Weights of a small GPT-style language model, trained from scratch on English Wikipedia: width 256.
Each number is 500 + 50 x the weight over the matrix's rms, rounded and kept within 0 to 999. Layers, rows and columns count from 0. Numbers have three digits each.

# o: layer 5 attention output (transposed), 256x256, rms 0.0599, rows 176-255, columns 224-255
# v: layer 5 attention value, 256x256, rms 0.026, rows 177-255, columns 224-255
# gate: layer 5 MLP gate, 704x256, rms 0.0786, rows 0-66, columns 224-255
# up: layer 5 MLP up, 704x256, rms 0.0745, rows 0-66, columns 224-255
# down: layer 5 MLP down (transposed), 704x256, rms 0.0739, rows 0-66, columns 224-255
o176:387522501502428523514519488451483503526480552560482472461471582526440396580472473555522445469499
v177:434489543442547419574534495489553485451493525489497531585590445607456503541465423503533378491502
o177:498516469428441496449508541477534513592474562473463495476455560501497598459535575486492491596521
v178:505551446558562539366542423599558496472514503452474472461490577542554479484552543464447495483368
o178:471437492540507481568472532506534467483517424498541507555560366410413491476501494490503570534543
v179:485591517558430417426555578540501524530507594495502569477567575455566524488512506506494549506448
o179:477543553499552637527374450433512586436482494445538518492482441518502408581490347543504469503501
v180:481475523497534420519497472563418446430544518478455532531635489536492545442552430514456589513610
o180:546623531513496539462501566456471573656518456562483508513457545491453422454520574531481518428495
v181:503583411466435535406518457519457509411572568495413505500491507590447512523551459507483553414305
o181:449501552537478426576596563545552546598511493490516582478582408401376506335531431475494477582442
v182:458517583499451478451502405437498543536410534535596486554425396473533491373530502540462560384553
o182:499516485532482528502523628591602491467671438448518437459531522515374413566407532528523496539564
v183:422496471535490466398549484519442505491545528520473549496508468509523503417537472543470489539436
o183:436523463541487553542586519609515470607566400416465514486515461498384501547514493464574570457541
v184:461535558588443489575445510492434534503481536435564527518489496420466454571488443454570519437506
o184:551545512564607571453498532454533587475543427420497461553489504597556523461465516573494440585440
v185:464493474540537522409498513492423448472547469573458503435445402474549464532460534510501476478543
o185:523379524562475388517480523554507442415492418444515524523543495571445565497459465451525511537435
v186:465435591490412388431546553490491473428472415536500491569453423396480540526487491573554504467491
o186:506596438489560523460539577545412554515500503509522479513508576566575589464539565485390510473436
v187:523482434569558488484548452510578514451533500505537507455543531534542476457497463522514516426510
o187:451578529464549537470456530476472580519474543508520601474538468429499473477612497591568476451525
v188:455474494401373420454473519558509457453470515380481429526499507503479484481456411490411486522454
o188:497471560488386543459441439491488540618495434469530561514517520585460587496478577544548513452474
v189:576617485558564458379471412514570445487444493386506553515448546491475502465480433523505500508419
o189:530441492532481439473576480484527495514571408556473446542567569506442625488455507471386603486544
v190:478479493562586425446414535598446388505580410555528439549511421469537479413468513526558518495448
o190:599435442511484539554509532403465533508452512479570455442545582523514433656637540548487466470545
v191:466519436480561467475592487530639583469498587498546586494540511541515547507513497540439506457403
o191:464516505462537530506480499436500419499416501518412539509483516537481426451568511550554541446489
v192:514470658507420459492580519481545470528484465466442473505388549566515447341518502505426524496499
o192:461514466447438541533450479521443482492477494483598503514589570480593418542497507512499513452612
v193:473554541492497402441547488467579490481539578566560574552454488516510474457546444486462541476391
o193:502522443486553472508559519564570543543514490503506561494472484493463552518548442428442487513517
v194:510483525480608537529516601496450591445518453536394533490595559495510521498490503499479538523579
o194:506575541441454573495491572461442503548463533470453499455456473422618396441552573467555489448476
v195:530441538462454518603546482572485467574553462447513488494530504525555538551469473490458478489561
o195:552586402402480446522532504427486488554422606564475544531438553446523557467510529518565467456479
v196:476454522500512502527618478510602423411535539520490561479443505525479515467494473538524422534463
o196:525458511436493414531492481492464548565466462450505564659549597514498550446429452492407532532510
v197:441547486464536511323529499527501558526500438548554530432503493400562518579536447499434525431464
o197:425411523486543457488488430539572402474448467532517485425524448566423571518534611453505526452404
v198:479527413525528493478545476496409491442502442439448455447452540436492488512492509495602505499524
o198:560479504483513413473561527516510495494469476498526514576523470516518509414453410528510497506458
v199:445492545436505467484483467560465492491472549566541462543586409457464536510453421501575496495547
o199:541564448536530494498561577444469534503493515510439518498522610524470457421464579555531445464446
v200:427517449537440403452566507553532567522438519404449461418506483440446467558492439476521571470505
o200:547457564513527504501558443504499379518538504512493550537536518586446569506440458500625492507595
v201:497451513563450474471524535565601485601532529481476589461543488516566465531518494545485579499586
o201:504509503456531591579390412515518522468451550517475407564505494493419485454542547465435440460500
v202:537477577459515553497502447430419548512481488500527490566507502475569509449539482483543589489628
o202:501534524530543512458351520445533516510433469560535462430508546475491351549504550552600420480479
v203:466511496453453509467447572437491577483514440516416505574553452549476520525493574502574396498458
o203:511517390592555409507498541465505397510439511519556463445481446472476536362640466489463560571436
v204:436471603442473446487452540417526524552470555549612489528450385489518584442547549485488460484486
o204:553585406458606545472498523449562552478483489512511433424480557469536484631457478545436510463460
v205:414470511408551557519504465478533517500461551486470420498568461472505535517531486546484478611506
o205:526553579525456523521477518549577526433544519536428496521466528454510436497512582531584511509493
v206:492519462509475441605480493488611452541532564501515477495494474445482479529523475498508498553481
o206:505559487511497499488482472420501622429529478495532500503505521508680449563479473595381486539473
v207:431525545488539426500493404503572546412471589372485514537537480593517508427504486501535545481445
o207:393618429489483450501628593535574469528546468535585485427516456333474510477539580464463510517500
v208:493471585542600431503415480595550496506405504542547553547489486496488505472430558565483459443545
o208:525478452421544507442572482477476362515410480485450533488575611586556583535556581479583467485465
v209:567495423507439417493640589444484512466539537509484525439476538505548512428535537455524558488413
o209:422479469465493567556431477519460543495489501514544586399510461519441410461519422520517482496545
v210:535524439580560483515597554576460525462452440576451585460530535506528523551475461539519486526626
o210:492471544498428538400450425469477425583370469410552495446570523544439572442466502518476454443565
v211:548564522518576485502503495439483499465532399611554452488489489526511541485528544460463478532465
o211:442455489506464495596558516568528543490516531462485555487496532516476481592570439539575549526503
v212:422529493566515555461493447403486539495510466598446471471457434415446521480522555523516400459479
o212:513555515535475434484580534520550489429480456452585500486522487528549442590515432516497565478505
v213:460504602507468479525505533474418543520499559535540474486515542567492452516502479494477543467504
o213:498538487513514609428412498523514525488542556487429505450487473500528518501515494568602430518519
v214:465464488382449457485453463545451598472474480366465553492447554424464486465498482466500430450544
o214:532455529582528533490562518503464393582490510550443479516445492579529500467458433411545465499504
v215:485556436556471533518474502437490517525431410529505462442460521453529453495569485497574549582479
o215:527429534523501504520458381480547508365503483417583535470550470544525417597514528500398465477526
v216:481409530469498555610512415507475463448466488484556480463461438497463463481508561460523455487551
o216:488500430504567481472522561526468518462587525547450551558485473579601446552504573525553532523555
v217:561473550507521446403441464585465511553442506538590527517599474536468564484454490493584552531477
o217:479590539438571449437587516458501508460525494582505429481459570461493521611507546476392517430488
v218:444460431474463490417553474537647515432419578504532477494504523523534519335467556513541556467425
o218:545536504542532531504365492502459459474530450553479528513538567408453436572581450575471555491563
v219:506486433476530537505391579549535495486489530564444505537626487480516531508447532475601475546422
o219:505532556581513472392464521458490564469472512506532507422472457560502536523517465572449502499526
v220:571614521521460396489493457481539561548493491510518469449410482532502504505510481501495544481411
o220:564451435447539427466564486481544502437520581504456586567491469487496506462522446490544478512477
v221:489490526495442494460563524512515503541507446519401546501650455562551489461523563512528551510471
o221:446538467564550525577366432523455456385530512551609496436556388434534509505565493453435457545567
v222:564559467517511469438478586475381490450593509478526513567505556510543499545474530511373553459433
o222:437491505528527507546500487539545646594471474479624498450505471459460520483544451471475454485458
v223:580471461471510493513483492500583549513474476495498534539499604457501526500552627565472517506547
o223:395539525535504498456399455528544459442425431530516465496589452555603431518467461493463436419520
v224:430504533466526501441602419509487528441549514562519437525489483526521481478521535496540435568540
o224:485485443576490512448519607526504437493535470499385520573502567629458548502429407500472560448426
v225:440533575433545524478461413457613499451544463564510570510596477579467499526491388469580497491604
o225:525562527568560479447391459444549454493449515562443552544500471522542420535608498525558452498461
v226:538426462520470541470469529488482544494456486546531473486563461492533499480477452516545499489481
o226:539431525515533604494444482394357468581545513550494506380466567481514493624465640481459522534564
v227:439544511535464441491570566497563540438489656454446492526562529484502516553517474459509566506419
o227:472472534502407553570403466500501546514493537457519584467516556505528474369574443538541436523555
v228:395489502495584547485551470448545502426498509481465420474447571508524467516488488433497585524501
o228:523416481439479451493543456637586486493518464514578482516484426553474508505458516470478455599573
v229:460482505601538482520493522525499530552536379536515393458532506507506483495415530451563603526454
o229:548442507472468536554517492521500468468539490500500585484449525481423463581569509448496499542454
v230:491540498405402546642544534502548565562463478520497440501601477541506485651582526459487538501496
o230:541524527562505468512493447548554526432522496535510477537506454528484483411464493507473429491555
v231:483511467451467455434564474529556557445590457453495521499554557499461473466520434493472533436439
o231:404549532519413598491443422476540492496496487522520489497491479438396493490544456492527497417464
v232:563511642449475514480464564485498536570500369557460486479540551470586447511600541545489538600504
o232:512452446462500532522525459574527543513612536503463459482482456494502455530443546499460583463572
v233:564454411551444539662512519452407569559521447488487496401511562503478491583522538455473483531531
o233:496481551566422463509543506521532548425583532447400472545413473557529444493396378501529494489483
v234:549517586449460550472483564499478475542552523516446468501462487540498422506483488556431544471559
o234:504499499584432477548531433532506486576439463448543436489495530375564511521536507505476516506544
v235:482479462500567595466453408560536528556563517574554595500448639567508509510492518564482494466471
o235:459572514465610514414515530447565467488403519461465472569533450419518478535526498457516400353504
v236:507527463496519518591536571423473562515491551561485461487519443539510552498506504442560504510458
o236:531528516468460511545474545548523519493461517505466490399426444423468462511468473508581499573470
v237:567498531526494490480534515496469497522487506599503545571516556563508454525542609527489407451457
o237:470563481503510555496463540440483549514513509444516482502537577401500573499427402515489515525537
v238:550473512414531582475398476472576519558518476581441550434623460557567554504521479518485525516522
o238:453554551473461464517409497475521477416499587527474467516438402470494429465556536474510548477460
v239:628500506404581450407531473453513419428589524516497544514498571528522543467456412475491508475374
o239:374631631505538480436472513476480636498420474478584485428531464441432495503584501446436468491458
v240:487473533656515537365443371414520519547605513399486542522579512557501406572519509541481516480395
o240:510537521444496405568552429579633506440474398505560418640513542503461585534502590452457428395535
v241:469548550500521517491529467443399532494494541475470504384434475476520486547532481413574481483518
o241:477529481535556463463485553523615526417552499445461447518535517518482498511438493483487498503411
v242:446480491593500510583489616493465529486460452345455553478489552476453469594523421506486594502587
o242:550452576527535518432430419511477523539417425536473523519577436532582512471424542593611407504487
v243:487454449518406467585486540582594407575533429487463497473531506397523480520519423469485527610540
o243:535554601481494623509527463369471416462494523435466504571463515488483538416508625513469502506492
v244:621553513540568513503520521565591541538497314495511663512516461459490443501407525562466433527457
o244:504515505473480521496534425437448380500421551547425527543491496555517522469516375478505545436556
v245:565478495515575405431495534529487477450565489503464465454316367458506491505515496423533545571475
o245:453437440495397550539586549545484530542441475506554497460456538513454537491546499480476501576492
v246:555529440504468487474550562507508557547469449549502465441465495447572481471494532444477554502523
o246:434503562536428531566469487505485453513517445501381447455535488539405489561389536590522523453544
v247:509541465535522433469553491511583465524474509584461549400515452553460509471455492547471481522424
o247:539566538492485473513563455515542482416483430380559461570550462474489439558548487430416498467593
v248:568589463516446475477565584486454532506624439499517524480492535459529537526480550503479514484388
o248:459502470536489516538509485548527611454496509471519459500391366513429427467539297470472413506442
v249:534609494517325517539561454519532410548509469465549503439485416449501400441457464519484485560490
o249:445546501399516475509575505446423531466464571483444441554470600498563537460400489534535600461549
v250:491481521458545483503561482548607497468514465422493471468477530499438536438465398477516597557473
o250:498476505531508484482493506440506488517453446485470565544533472500474446501547485501533424511549
v251:584505370502517494471437536547428502469471629373543453520513612486503537450472492457507519488496
o251:465529575551510465469542485565552565568497371498537472482505432540461487488580529506489466425484
v252:492415543463540536461524430483508509521589526465431450461522429524463489461475538502497429453560
o252:433534524426499494518426460508440474525441531501566582529525507522548490582600507472603427508485
v253:553487488478465493585503484443494536539444508432484515431482536588442498443508482521554518448580
o253:521516529559504507381537505487462497441555492529541548503467423523574421556419473431490561449557
v254:503479520531489431398470559520543513425472578512488481495593470540496469416444461473529476458401
o254:534471481561444479453479538552458589469500445512542558462389530507458545493477461592509536458542
v255:478448511624484552555532456509569443466507457560476566439441425565507522507399421527506439563542
o255:529503462449547436425504536464460418491448504576476539583510605462612562536405504521511499519457
gate0:511565507490497604492466557508535498414469515526497501619440584422534489409428494438463413519495
up0:499495391471571494558499477571429462458493584530501535512517481487441523502450518522500513479488
down0:503495541439586563526505417527506438471551522458476556468525427455485475507478408532446473547431
gate1:516510473528487474534472406535504489468388561556510495460507516488429605447495482436566492534507
up1:475476533440465465538599532478487471539466488457523441480441532500562475441440457466519429442527
down1:586522447509509506399554523528524467517514537510523540545509507487530534476541436546455386489525
gate2:508485524542453483458607517377519510508555423514467571360449458496491438492627587444496499489530
up2:532544472475542512533505513500486442476390546522505406511461519458473478576457548445573473457606
down2:493561536534438510437554453449502605479501520568457578476489522464502466454536566536472475466486
gate3:456480529516526451514572509447444478464377549493546441436552588502463440502468475424589466542429
up3:395577596537439533475591518432473580559586550526514563483542475517471460496517498523483452458516
down3:549605492455530501507466510544482514528632523573536518552456514516586471543545549387456481459576
gate4:417485534493527450502439561565423500530392583528457459493453463547550404471571564446523474444509
up4:391532510641452569461473506476517460506503495478559454496513450602484525478519416490499563503528
down4:609469435477464475519440552582547459462471518529465457517510509431439430401462487488460499507539
gate5:602506466429459597485465509507481560557408512507490463513461591470502464521549535555558484479566
up5:525461528534399501498489541510475449390481560435509520534389560479519503486488521432514496426550
down5:443522508452483603463560568502501565559420503468490460421448567543548416475539462607526550501484
gate6:447487463519400468514497477458425459451393599608483507499561476494529459567449531449453542481583
up6:409486556574443445596390428450504412571446501564497497608501451423486457399460510598471472481500
down6:506372540469499474515428514504477427496515542494536519554509465515481430528460471508426501590439
gate7:487512454562439572541533548507508610545548488472544540500480490518538504521430405456585501503542
up7:507494522525489471450495484510457401465517541535455506524524522422473596568524498518578524472604
down7:526428455552499604490488486481501510528442483551482482508550560495491528458482495464408513442464
gate8:525499586458503496468561427448540512501568459476427490462546508604452456526443463466473483527428
up8:444539483523495486461624504559514531526417516484492523556439484519544468544443405428521533483512
down8:575523476470444466566480551473409537523506509570595503563576491429512536514541498482572540430526
gate9:607472481491498509536549548524415407432471459397423534558510516511551473502488467519509545554503
up9:547548486447494465528516497537534538508557524485456526509499499578527476457517546433478553531456
down9:395517579523480584411443485554579495513518555531510470492483478541486478534571580423446414503515
gate10:550516585505414559541499395526485453501487458544561481471474575476499476400545494530556513479489
up10:480500564487512395416482490550628520527425547528541534583496605489490536476569454463514450390593
down10:525495526430516567524474473527424487515577532496541528443493455547541586581441457454501436612467
gate11:450560586550527447427488466491516418550517531547495512447495431595484386509496604473477505422524
up11:469505461518544467605478501509454471407438441442445410428475519537502536524567480547590545516482
down11:460539485478551460524462476516527489542548516443471596478558470562482457506563619502502536541500
gate12:558484559507513456483515465547399405548384438576472533438459505476451583438492481524466604440476
up12:559571503517435455484442561448556550461420595317502426483543490447515443519554508408523415590516
down12:494439495477489425458524466513432480585437479520498527453537476468466630450535487559470614468520
gate13:528437549479461467491600504487495448509546462485510420417409437448549489518504562529596344544545
up13:476562513567591444563471526535608501485527539536510476523626484418507404498453507453565442528438
down13:521502501488553545436572522545358570495496612437593563556522485538561489493546467420442478459489
gate14:512512506457520473472535526454498518437513536557507435434541467508473520500592514534426437451456
up14:418514482481543506317464485466401462459385462447511510518482487521497500489522417531448574458488
down14:450472462485537459531511488466508505516569472480452485458436473494577517539572443566489406548437
gate15:477599584483492538481469503532616457494515480448476528521505435560411412473509503494534524488434
up15:452459495457594547540506504451564625524513460498555525558511418519480481548452513612510488441531
down15:434520466466505530506489573483397524497468459503454475517504574473544584541559468480465438502529
gate16:560505548556472459559459494499567534481491500513541470482483468481508481558476462484493480483536
up16:479489479553524472468487444529530420479503501543507457516418430464540494522545559474444451454521
down16:459529533458469446551439505494501510591528541479494466584587578487533466457518512552458511534529
gate17:430502461601527445480433514462535461424585608476474396549456485525518433500516454482500442479567
up17:358526558442524478444505547599551530500417547477553556521501444543444550441409580497555457484489
down17:445498452509484481502501506377566499446478533471422407515519473502515499536571466505467438421510
gate18:519398572497420409534494514421552468564561475572511477538494492535586464524477549503508553496440
up18:499548493481513542517535456545539518519499524577535577507505615388568426457480508384450509458511
down18:545553438486528586464514554597551583497469552407479570434542472543494516443492487479438513484501
gate19:550590563541498471514444556499508466444463522447521463472460549511494535384625510458498461550513
up19:587510437355452506521544602523556466404532542422514516401539534456455493464509467484550499491579
down19:511494513552461527535509471505510459371524579511483465469427384495448501433510522458421483605501
gate20:496450518518486368581513493570465514508487516566539409500482563415529483452518545547595609459501
up20:477423421529456502507520555492497434379540423549455571511547528462440499531563577396474576441487
down20:527456598491517558425459396480508526473519511458485594500456541412518518523448509630486386502514
gate21:462507433489497513496439503481484482513546488462439371572456537483541426514529486529546466490453
up21:522491477492475520484516560477552586641604478461523557384521531521458492490484496518495480413433
down21:558491576484474500416458516540547475458545569544521462453444425498572557499463436452396464520519
gate22:515457550555469550538512504525479524519541486422538504413529499495498539521421486552476418527504
up22:469478468546442539377463485395458456577494583484497578456429473568486506515460491440412468506554
down22:534444517515533508532449469539533518535525482484458495584542392523510486365417466510488434450428
gate23:537500496551459492450535525447528490525515465511442480562534517542537501520542511518461543445543
up23:592603503506552520450554486581525581494572484496476486506462450537540509550431474457479505481504
down23:517483605578427591449564469462492455473501397445450519511526529500464576484487577541535517570481
gate24:467444481582490395531485468514518509519457541556484446507471441462462516453590486483405609438459
up24:495481590493597463476508496522478490544496425528417436582501537519476463523559439572517561503453
down24:510528475583375567487500446550551467464437655488456448501427423362484510555543544539476575564509
gate25:433492573443527553447484616523526484559536462540481498496484474506628498381489455448565473471473
up25:584542581391411427529491509509554488502570430440453516467429523411563428467444505590413513515620
down25:500548444454454474454498530515569489569495486480469524550474555627538455599543501508476516446415
gate26:498434459469502424504523470428513444519514494599515452409438488427453514455527468506501445500493
up26:551444466572505497459570421492520449544549520516506489434530473478478451497498498487524578535581
down26:490536424480533561383507497431453524511463594548376408493474491509423455484452582507514564452573
gate27:566482466474480456550602517515484490406527459448452437505535546519491403627492556527547539537501
up27:422469550572540511459481396528555524429415450586431521533568509518482404536529521410519351558475
down27:545477526390524414564528549503484489500603528481520553360474468582513533486519489505465636518529
gate28:410557437528582517490455484487525422394534475465461514448514487551495445573558591505498522577472
up28:448532478532446454568505422481479424452501526438425471539516513516470483525423527502522477455539
down28:483460436494552483604573451479573490458547517474376517459558509559509419524476575440407541499487
gate29:472530575458430519487576444460426568500433455499492532564514547538481550503530452517527485476438
up29:491506433566459487518491367565512620513586563537599500455531515486458409444599524476486498514538
down29:579495464477548474343431521556569407557520475509396602530469494484522547481473505451517430442581
gate30:504484562482502416521531473503529520503521534479488504528401454504568556522545518446482512487446
up30:417487590565555432396455416485461520430489470391520463483468473571458499585442521525497475576459
down30:431519448519527475577442493523560487421574514466461514541422464429439436454556461463544484446518
gate31:468530453532474484447512540530558396492448488577440402433443447550478495483586416520508518432584
up31:505454562437518503536539395465450458452511402542493554530484457530529527432490590532461519453455
down31:444485460489453562592548504485482593518493479487527500570607435440555438537388504456617573546554
gate32:560434472556422474551527495460471436422489468527495462518483470551564499471519595490571473529555
up32:460565515432562435451514575525445518540466514507532480458496465513556523501507485392607498530446
down32:547431557521448525540514571458453436497458466529534496533479468547497549490429588543487481496503
gate33:483486637508535432522477467535532526487585451464465483493481529494509477512533441546561426544609
up33:450452527507500485602467394574531451491567462493434541563550480417457463438474528511451488401568
down33:539433477518526497540476503488578424512510449449464419535557505466520484524509467571427484461362
gate34:509473551521521414447419442565551418496460561480502520521537451446490557531520495481560502480510
up34:407508526506569489498477531459489505551559449550415582537525381511526522409551487463472520478374
down34:492454490574550465538489457562537474539544460500518428560477543497354513546425506420526422485493
gate35:477510505589532503530500436446534419502548407445458582559523433585391468495531517514486514548499
up35:547504533510475496543479462470534526454537465452483601522498432434490526605428477467462480514490
down35:484515470435492548534585551568529486552428512510561550494501508470518439508532604544493539512468
gate36:484589576465483562561506579583497492478472528478467480543532482497521535417486464434467446401451
up36:432469416457492488577545398483595497514484419548485526490459557416407454511527475500532584514560
down36:478590456518534495513522473520558438526534481514463519506535498418475467557474544515638511527535
gate37:570568475583505478503498567463531516585500498548550459380566506509413489483581477509449420427468
up37:541447518481476457492548602439543490509581487579483476531530565570523475500518477493438525491428
down37:455455492474431550483519445533532415541543589379558411490446473530493542490595510441510533541486
gate38:502501535545494516514512504519506422439522470467420515546504455578533459449478556449574566537561
up38:537459465516532568538517520570418538476514514460581525578593456450532588479390536500479524545553
down38:498579481445465447514515477460527548563428493467611481445541531421458522549499523422399459466412
gate39:507451575514482423537470543467547517523454500613517481510384597516441543467497550451504442480474
up39:490560501490492482486392479502548501539419539468468486442421538533475450482601492512507588462435
down39:474599552516478584405472407517461446583558523645460569519528465549484444567578393626489483497503
gate40:484490441478471489452494492478466448569480546551431489498483517503421492401535546451456473498509
up40:549480554517401543584577447528541511500549433531434567515542517399419468462523560455482474522550
down40:607622549546444538513490512515483496521450487513528503427484458494508601506476581491587520424555
gate41:436508564516542560548490502429517515500488438538532544515437501546472526516489526514571518450528
up41:564491573492487582466512511414547509455524360531469597514440513489507471476502584570467546515542
down41:552531568497430469449455421492597513505480520487459507389436435555506442547520531510503506588531
gate42:580486501519404468431446512438535452498560520487398439529534488538546467484596485473494503529414
up42:542537522505537524513552533515549430441493493531541561418383476472446436458512583497534516576592
down42:521480463501568438527529517556510504498482564414505436470439542484545462454508515496586444521499
gate43:546413491590435499588473515504390441537495486384514532477522459528575480491502580464546501505440
up43:609389542590462558524463526458564492517513478487542525480557523433543463478495400527517468440454
down43:488587468483487476494513434502497500527518531444558486492506451482483502492533494457433495593431
gate44:494478527553470475557431500473455483556475486405649577440532468559491436466518422482509426539536
up44:500529521518450486486550462538516518465455398493456495512602573496571568584437529469450406453488
down44:433415446435445566483556539619470544560422504450456559452374484484539514467484491528556534558449
gate45:519500418490524554501532527537496530518468522487506502491488464522513467468519467433481446477455
up45:566518397493533490616511445479535487511506478451412449531519518525480505540504594538555567527565
down45:390575467522532459550546532475495503478560468462489544548539524441427512543516522528536536490576
gate46:527496500569494459536452362582487528480404532514427479522492565499506580592429437507465528524479
up46:571483477471504497539530570533604523409484549471509511498427590448491462450493565445475479547523
down46:492471386508530453527454487518466464533555463477490513503540423530565513536511537482449495557538
gate47:465484467476512493455405523537498492597553455540444422484532370540527549554440481553542538488530
up47:461512484541497487527392483431666600412563505493574481631468515443508475544526547490431415553495
down47:475501527528399458527406431470558449581521446527542491470436508562426461460498409538494467463469
gate48:584475503517485551614412513516394478490574530567618353495561620523481508475461497437598428515476
up48:473472565532495506462430490501499531422500503528519519526471502450500583560496480522523465574423
down48:406568504463563600476476549497554515483436581484425591475453498583527482555560504460474501455495
gate49:559498511501576503525529550459569531489483534500539496464469509585516500535431521450564526521511
up49:506565462536522553470578434478463513517647444458536445382570491476495540447495482521440554630576
down49:476543484458487485413464473539524541464478563475456547544517521528467530516481510430571461462483
gate50:540519501421517482475598530552518507473557411555469476523501428443521474510529479485552484495506
up50:487534613516469504531453450491485480467498497459526580544547395513489434454516514519528448454486
down50:432498494511573516415443424485533480382472557533481474476492470517487458562547611560554414483565
gate51:485436535504497481477434438459531478467477509496491384466448547481449447470590546507527495512559
up51:476503537406538455432514459482396373498453531554524467526540442480503566575479463451540505549518
down51:468539603468384501510506526462512416487472515508481524521450421463528563534474486515625410576566
gate52:528498443505470499554567564494552570485461528466544526507403547524495439439534632581501571475524
up52:461593502503568511465445543459456511471507433488441549550441537524478555480528538499430500506433
down52:455486481494545593463500476529424594525493462617528563447468502467418469451468544423589514591498
gate53:457496530531564374446518599539535517516568494486565553499512432515434582451489529479524492498365
up53:509489497453420415540482522573551469383565480460495515614523547542440522600419483527526549475499
down53:479472511492531442497518518504421471417557356503561399560563466544486362553378535559448487385503
gate54:496509474550491547457523520484511516462442539454490500494529498565429466627547445523545476526516
up54:464515478479475446441540515506514543450535503492501437503455515506449479535630524463486411467560
down54:551497502520613523410519501537477452569477537526484512514474492521535455414466459537500466478561
gate55:434516535495436533523459509513545522500539532504436502582545460564477580427519498480439513474459
up55:430487551526518496499503530525448468444527523492571473496431473546579446589514563512471583463573
down55:495433480495584561442557465401498449544477504440475443474442403516514522554502458445505490501482
gate56:384567437485482486562488470381483477470532480521508436526398544513546522434531492448534511605557
up56:533495458525460453447570466480569491548559549564528501448551506487423549511463563521468524566475
down56:455516556599463578503504485470564540549473483488529560515440358465496571494505526467474519488497
gate57:632632489523532449458573483443507478474553419510502478448514547513594466507487488551490496475566
up57:508535519461540621584481456497473485615456494469469460595433436473463435502471502513486541556514
down57:448454537482469487570440462535484496560513537498523529416339522504490472507542440357448496488499
gate58:418469423440474419551498598499506378452460542430443473496553534492612538543489511432504561455555
up58:490538492535376457477442575514599463462410526462525497492506525474484436549476554471457485469428
down58:509529560412479479480548474579471407581455442421500520547514490457506465555392500542560649602524
gate59:419573535586486485472491497501472501577478523437496530444401533466615492510568577347534544467381
up59:539522528425582487530525607473506463533511484589515453471590507541500429506510450573529473562538
down59:533505475511501419539518681526416498519521593490631480389479544480569531499554525562476484526533
gate60:612557437587551486443488532483491548525453546601431471422473543451552442456504604460545515465588
up60:466458491598484449491586546449451420439479523418531463516455506469505481539469490534475577500450
down60:506469501494438550448519466451541568540566437446548529441537427528433486543507426526478535520420
gate61:507463503487450501542528499449491425551482469577586555503517489499485577458588440533505510465538
up61:453476454432525503556527495543476625486580521517546546564515515458487454520422413495543400517449
down61:511530480463531523471562580470400482430454600512420560458519450503556523507404535423536561497454
gate62:504445497553462521515462513525545439517457453456533486414439494479575453512670458483453484494531
up62:561470564475512504520536556466514501485492469510411530514529447518463505524466520517475521545599
down62:414574554507522579478525483507523497485437409495492473494386414570511450500547531499523524549520
gate63:475588481548477494444522472510610449478503532518427513438452530551503456547530576453500505490501
up63:426525514475457526577449536499435475464518439498401449461585555549590424485537450443511569535487
down63:390519559464507592497447504533572501485529476516419478495529603537524411483583453424484603527483
gate64:358495570482505514502547509509512435494492456488539538516529528525526555542563490579582579538582
up64:511510498544468494553542552508359547490456438522545513464562573446449529475577487484527498494509
down64:498446484477497512458451541537559404545546496488509446535363514500595563429557489505498534455457
gate65:485496465471478446493533528558526451449394494491563537466413525428561482515553490481582496463427
up65:453472506484446559512450550551513535541505351449575537510499467467546562502530504461534397477549
down65:576473482453581505489488457485598404404590405510539448468451430490533524561461453457542468465416
gate66:451553672474521513433468394451526516469530510586497452504532496607512535454564506549505500508442
up66:524486442544569469475515451547521481461445529446526547463469493498412565500503439487507357469452
down66:570498508475478421461492473498564470487423468465420548478476434475485457448462436560428493562446